Part of a small language model's weights.
Training: a variant of SOAP for these matrices, 109M tokens, 3500 steps.
Each number is 500 + 25 x the weight over its row's rms, rounded and kept within 0 to 999. Layers, rows and columns count from 0. Numbers have three digits each. The size before them is the row's rms in percent of the matrix's.

# down: layer 3 MLP down (transposed), 512x128, rms 0.201, rows 344-390, columns 0-63
# up: layer 3 MLP up, 512x128, rms 0.208, rows 345-390, columns 0-63
down344 082:497459481478487506507487498490479525482462498483527486501499521508513455511496490461482505441481510503481544531507543506477521560451474490526520448476512530508526474510541502510500504457525545
up345 103:490531537486543532489522503487476504502512482480536518477503503495483481453524486484485471512526426468533537521500517514509516533490484509494486510506482519489528483525486506504483467510470485
down345 095:485490516528504459515494482561515472520509472511526522561498497455475463553517526512528483512491453535543526511539532532479495527492503514532478504523415472541498528478495520529512525487500501
up346 121:509499497443488492512509503479521545509486523476546486473513501503509529513505477554513493480470478485463512467468522538484552499493483511502491508508525520493527444505572478529531523443539457
down346 113:481486506495518468482507510481510491513537524476452487495477478486507485547471508479497517491500483491509489513501548532540486489474467536492502471482549489478492485498451483498497511465497497
up347 105:509506483500494470529457469519478517497514467522473483494491520488491501504503524527504474517511515530457451499513490526524531534540512503545534522519532500563502515509446505513499525535563530
down347 095:472501482553498492491539507459509477516501546450520522500487464485546526486524499498534513493495509512516514529536527482490483491507492498515460514478515528501525494484571499485485457437510504
up348 096:509467518448474485466514520550505465532490514534489493506516467485456452468487509467491504474512490492501522494496495491550513494486461513475509489483493511498507487494526510534510479522513501
down348 098:526501507479483505537513494500534513501503515487483457517539508514542522521480478479520536494476523510503527526500507479475536485483463482528523523525483534471503501526495541488531496532476481
up349 094:524504442472536495537547524503496506513525469495484488535488510469494542452484493520506484513522465484517467494517514516517496490509509514506446485512476564490500500490536506549530503460492476
down349 098:461479517484509489515501505513517511494517441533509486475529533515507497491475514495509468522508467490510480491486527496497496459476478481523516494508467471473508463522543502506538498464469443
up350 115:478500509496480515492506544508486497520511530448479500491507479508534514527562495520502487491481504540456490523486505495509483524480460496525500514528438461522444531538506513487487522481492486
down350 111:456484518530496469483489530522484512537511527494510478509487526469531501527566509479483487488460527500453489507512481529524529493455467469535520520525460521522472505519505483514462514562524529
up351 096:471487475492512513522527509487490485474522479496465555454549467502490498484579478513496485531461542500513561509493477483474478480516484485491514515509504509505487474505511483494500447511508484
down351 100:470525490499516524498535506466477472479451549479476492470537478542524550539506487509487487521534504537501535486518489508509514504490459507469493535464495466499521503541518471536511477497492543
up352 112:518507533441486493501463531470517540523487509501485535427500526510531510506506505488508473508484465497513484533544463518483434498492508544508522475461506459476531478532484502486506469554526497
down352 097:481544497523509508513534529506540474526509508518457490468458496484497518500544525549502492516498524502517490524461512492490506527499522510500455526468487495506469491484485519524517423505498562
up353 088:508512472491491511522432498554510474485479469470526499489490490497530513484449453478504501490558494488505518515465491524565502496529510510497504526505491498494497495513544491541509500516504499
down353 091:494496497499479556465466489475529483535492468475534500496524517529470476450520481495512509442510501482513500484556495489510519541505496479499463542505543502531449530524536524481492461513516479
up354 109:437498508467474478541490497493490539499531490514490512554497527493513478431470499506542533500507484525524507479496497500518532504514494480494450479512495459496502553517474513500472516464542504
down354 102:492488487531484529514492514533471511502436504451486510495490511529462531547482510486487499486498502489498529494488508497495480525521499529511564497503491541499491481523506500477514465494478513
up355 089:510526481482523500506497514507494505521499546487469497482535515455532497497509525510504491481503498538492483501526529500532527470503490506506491470479509528488480509462518425489521521548482490
down355 086:548493542531519447479521499529492491502480540493533539505505484479519493523494521476518522551526485503524444496496480479500505474517527462527510468450513544516490530511472526492459512518491455
up356 102:478522526482474510511421524506489527464480539528523499497513510516493516480529475546485507458512517476488548497518518528483496539492487475456455496516514496495475495528475506536464498502503497
down356 113:513498471535477484540516457522544516493520521503499483511518502490520463488485480529499468504470453537483475467502487523474491462511497526451488514516456508548460529539509486515492501487529495
up357 107:521503511464515541505507480474529492472491508499525493508534498481465505504445521478483519531487513507530496559489538528489537544481515513490483503505504523562525536527437476492482522472507472
down357 094:501506489494515522527497464476536539540518549531484526550503467511476495495520481546472471509493522528518478452523507489432470515483478469499504479516494517506526473480562534508475552535488463
up358 106:509503501477512495519519521515530514516452521529518450481522527494442500489483444539493547497529506462491495509507479481464533480523442499505496515505509517539495497502488490527477502497479470
down358 095:516519494479482491494515518531534482518465520522524524500530576447534504503490501515492511466473519505504477527473505494505483526504484483496543518535514470494535494494534509489464500538513507
up359 104:524506469534474512516480490504448445484496486507481521497491433501523494505505501533473573513500514479464503482478456489471514505471502497459516506503499529509486483471454505498528470547538488
down359 096:547491536458497475521540508501489494542514514446508468511501513498463504512536499495496454499467520477482517485521517458493537492492475490520553480506503498508522483509499500481470513497481480
up360 081:482492509463542504482538463479516515520553512532482483465478499523496481504535567497475505502489528496508507462457544528518528495484484522511470507482482496529516504510478460476483453517483450
down360 097:472533471485452479471527524512543498495536496517501511494503454504474490489465506466458501494492494520513487482494519518488480508511494493478522507509485468527533474558468457503532522470451511
up361 109:460478500506492473499519452489493503488527449499453512520471521513462508506464490485466502485524470525507464486487519478496524462508473490508520492493464499489500515517520516525558493524465515
down361 116:480515480530510480541538502518488490529499476477457487547476489534478483522512484547486479507534538516534503495486561485533486467515511500506499487478511521526487535538481487485545479492540498
up362 105:517514462467490540462482548492487530430515511444510540482512510472501511518497499491474480455477489484516532491500474489465495547470505520540532500525499484503460457498501493513496493514485499
down362 108:498473505494506535511453491434497535504498470488500518542485462499493533474502534518490477510478512520551539540504529503516485509511553504510454497516532506515498552495488504521484474478487540
up363 088:506511476517490522489470453543525500505516479512517508481478472477510489446505524482466520508502541516474515485464499471530483500471480496452533507540489492489442492544493544527504497558444480
down363 104:477550474519481495502534498526517517484478524507461461510537507456508481493530521478513500565466503478512499493448454522535547504480477493481538506494483478488524506546499528482528518494482489
up364 113:496558540505494520478503528479464507477542459508520500507503475513481494533527507538538502472495492520445528498483495483521471486491529466455556504496529474519520522467499515498518474526513515
down364 098:471498544514490508504488529450520460495483525488471472473501485525501487520540517511539546539519481518498470476507505509502515522452532509537462534457544479501481498462486467486502522468493506
up365 087:526529492517514496568478505493525519477491490513485511483479525504502483547528480478516470496547533510519516491512487547508447503524483492527547502460553494519503506490465502519504486550493493
down365 097:493480544517566484488509459473526446516479503504477482484476499497512486503536503490510480502518554489521499509517483520481503498487558519495517515510457488530503513501471474524444497507529498
up366 102:509479493486546525467509510474458526506463517490506495465507465484481503547516532491496518498535501528491524474521510471491523532510464490460520491464503537507484478504500467523549543527476520
down366 086:519539496505502487515515522515487438483495524494471550543537522488493510510516492494501554507492477498485468475503479495503468463518480486530471494515493452539520494513539508539482492505471541
up367 104:497492493515488511490477519487479537528498515505517494507490495492480535515497496512523453473495497521527487519553532522514523494493513488490501553519499514537502488472476534473522535449520531
down367 095:497520510522486484496510491491458490506503508489512525464473508525518516532494487454467440484491520457490527491464514490528458496514470513463505462477539473490511483516529515540460497498531533
up368 100:509537521533495517491486519524484476508510478515492469494483482534518528497501534477526516490498492468496498512517518537518528560512487491511499471507498464496499468506456492469525523530516507
down368 102:481498525501498560480474478521469507497527486537498459481508511512488536489494510463514488539471447451473538467510498531452558529508473501452516494497482545483479466490457506496531521539518495
up369 081:496526470503464500530547463500489466552512484505477483515469488458535520501532507494494481484520515510484502486524542488530520462483474484529541463534510519513515492492453486527502457507508445
down369 087:524494513537518486475483478452463520497532508484474559511486492509493491509505457480457508485500509506515520475506502488518539464488453517492471454541483547530487481512508540468547474494539493
up370 096:487470536503511522499472550459493479545498469507549477455493490521503468519512504513542520520481499480513538497506525494518501542515563480483492555515506486500503478506506507502549511517469476
down370 104:508473490521535507506463492494490506491502474454502491498515511480523478551513487468437486492492495503555490501504455515533492495511512557489523506494544520514452504481487462524465519514508507
up371 095:482522514482511519515483479481497515482555539524514477461537507515508523492511542537501489467487485513529481441488511499510464498487492457499528530573511519480466477505490541546479514509486487
down371 097:513483522482475491488497521496483480497479512457483500496539521482479519503510528430523511522479484566483499514477470473543496485522489515511466515484496480464494469533522531484512495548525491
up372 097:470499446501493510500530492516522477493484533465508539553511470488454487527524522477454507495469480495530519461461508532501494493461491523473530495518472496492500446531494545538511469441502509
down372 083:513477485500459516451471469463492490473516459523469499482465513472523490463501487505472503496542481543496474531490558517522500519528493478502499514483470538464516519493495440475502493538537514
up373 097:516465468528440466531520498500504512534477490503528533505522513502456542530509512504485482491482496508506524502515503464430514475471478484510502462477514473489475508478468524510537501529461481
down373 111:494460487497509491525476493522524470470538455501496499533496500524484490511475490506496468511506504504504485470473450485450498437479490514503516478508485501529462463461473470471509529536483474
up374 110:503504532499524514503499540450488544519528564530478493523502533489500481492521487536528486480482519509505541541556494490497520517470482503504469515522501483526521480539489518502450501473499499
down374 106:504514460505499496469454482480498514481503503477501530491480525462509530545497518428482531471489492508524515551521505498551468510453481546497549479520569495498482475528463478527451513536504511
up375 095:530483497506509510451528483500473495495476489545500508482476459533515500510492477489457457465478502543465527508490482463501471486508497494463501517458513486503478512504494494485480466464496502
down375 094:546511502504490501462528498498464488478444476538507483518468488503527503479465513466496480425477495457445470484535480483514476476519447504486539476487504483475507532512551488503491501542471498
up376 092:498564516469446476495498517515494515477482489518524480501493511502507491517474468537542510516490513518503495478484489484488496486500457524493552484530443506438524511466501502466530543485464517
down376 110:521526487467503477514471453515482528530498503570481525494483490482505521485464490564530479489533492524494525494478489530470491520511495510450523470496465516549480515486482511518488515491491475
up377 107:522524501501502488518500502531483484478482486473483475432490525495519521520502515489451493501502474529513448532505487488509471491496493522452540438469551465473504487488499453523542486516478506
down377 096:524503470467540472486519483487499498478519503494471535493516468442531484528491485431496451512458520478501481532470515470507472543488514551483493480505511505514493463484500540481443484540517493
up378 129:498477465463475494482479443528498531478430505496496480480473477524514514502482511501515510506481515521468512453483495524481520490508538515486520510499504518528512506498498506475532553454486477
down378 093:539500552504472524515493484524511526502475488530499526479541528508480425533506511485466538512445493525509495504511446494517437547465484485505487484487497483500520508558560511475487486532497540
up379 108:513473536486512513503555506497449520524531496482503480548521511485474514476480514476521495515507489504490504483524482488450513539447487489494527516475513480524507512501481500495499510528495514
down379 100:527487480492504506512482532504508475542486473512517491528488504486519491506579460482488497510522478477467510504521503461511464502506544472526534543483485481458497487501494502466493558506470450
up380 103:461513501510503470505441484530533489460506514533502480455532509480503492468510526474487529544496483488467491471509460466453485529511536466504508451538471479528462503502473519544503517509487506
down380 098:540529548551495500493503499517486554476518491509497498471451523537481512470518499525513512499511527495497469516478513453535459481505476530491519516512541516500508453507526525485461464492507471
up381 094:501510488496476524548494485518460517531506464512480485489444515509514429493474504496482457495467472546502541524530508483544487525462539510500524508523516511540487505499451495506534512514485499
down381 100:525505527492490530483495484510488513474514527525497473546503468508494461522453507468507504464458512503492544512507468476521479536469511509467515504540547477482521496499496502509523534506490490
up382 100:461524506467503483506525518478462521463519512489534535564558529482491509561466533516500486491495510474517513560490504512484463465493525543507551502471459495519477513465491505534513491487495491
down382 098:487506515482473538517466486550466546504537487433525502545503495518496490541464500511468473480476525467499472496521497509511521480498487551486493486471476470477474489520513454491489480454498495
up383 096:468547497513481484490476503533507506504510507503473490524500504497518514503493529461497438508510476488531520494535454512522463472522500508482546497513526510493524464530525517526493460557465502
down383 095:514463474480495512507467510525541525543485479492509493499498511520505496471478506482505510507537555467500482500458491502541474497422506485533478524492485511486512488529494512487455545504491495
up384 104:484521510481507510438497555465510495470469497478533498480537493514493461499464498484531483509497523488497513536468476529485478489480510504517544517531505499494513474522544522459474458489506445
down384 112:469510490495489500478459546470468471470501517510489500496531456524507489505489542499523490516479523480511511544504492520557528497512490516494540508503526483526555500512453549519469463466523507
up385 082:497541477442527534492466516504548532506519487520540447534493532537534485516496509547490498495503547534504487490478508561532515489516467534480494503515488523477490521521515435487511527509503481
down385 102:496536471515476512500464515513534517443473538523505488493518515519543498522508498490514492535510514552515517510543468526514481481442491486511503541504479485462485531512522519478511512525508528
up386 109:509524533507483552472532521494419524523511511493452521480481475514470503459535514540519494502546469474488498479481481512505485509515494512518525522523503506471552540516516483485494493534488476
down386 122:484546483480499492478512501526511493530530474526466499503495530478448472495507491501544523540519482487512515505553489489534493543522513475540515524542503524528538518513561527516531493500482505
up387 110:491511477502546458493483475503501454466504511492471528467521510494479512519476511505489517448484500528506479518492472487494493492527480536522502492495483473449450509511470497551499549488498549
down387 103:499535515544502480550506467497516489501544512518492511459539499488529505493519456466526519492532496517479503527514513506503537509477503543495543481512520515499459514532496526530506489525541484
up388 095:507502533488467511486511488511479537468463468523492507533538514465481535529514532499486536482485476521486490484487476482505484472454503515495506486489515493477483496510454520489531498526442508
down388 095:511522494522479528483493464488516498488542481510496555533501491483504478513495531549496496465523497530514489502494494514516510520455472494509526515510466505500440527520513447500438509502519542
up389 109:470501512466473505491488468498489523475522486507525490518478495498525454513449462495499526492554523522456527469505468489473496513530524483518512470527488498534477559491456531461499480486483504
down389 095:476483488528524524434484469516493472517510491488497511490499496447477469488491506551513520504490500533453467529468523520499518486478536504525492517481485481486481459498498499460499527487470461
up390 103:522476505533461463479517487501446497478483502480504516481562490496485452523497491519516491502507481534537508525486457509498509489543491513490497499497504495523495450521540485457541486495470475
down390 094:490491519503475517520529451536513488544504466503485465550480526488494485525456509508498471501489532465505493452515490517501478513444504483512463507498482469493503532504505482452495502483530503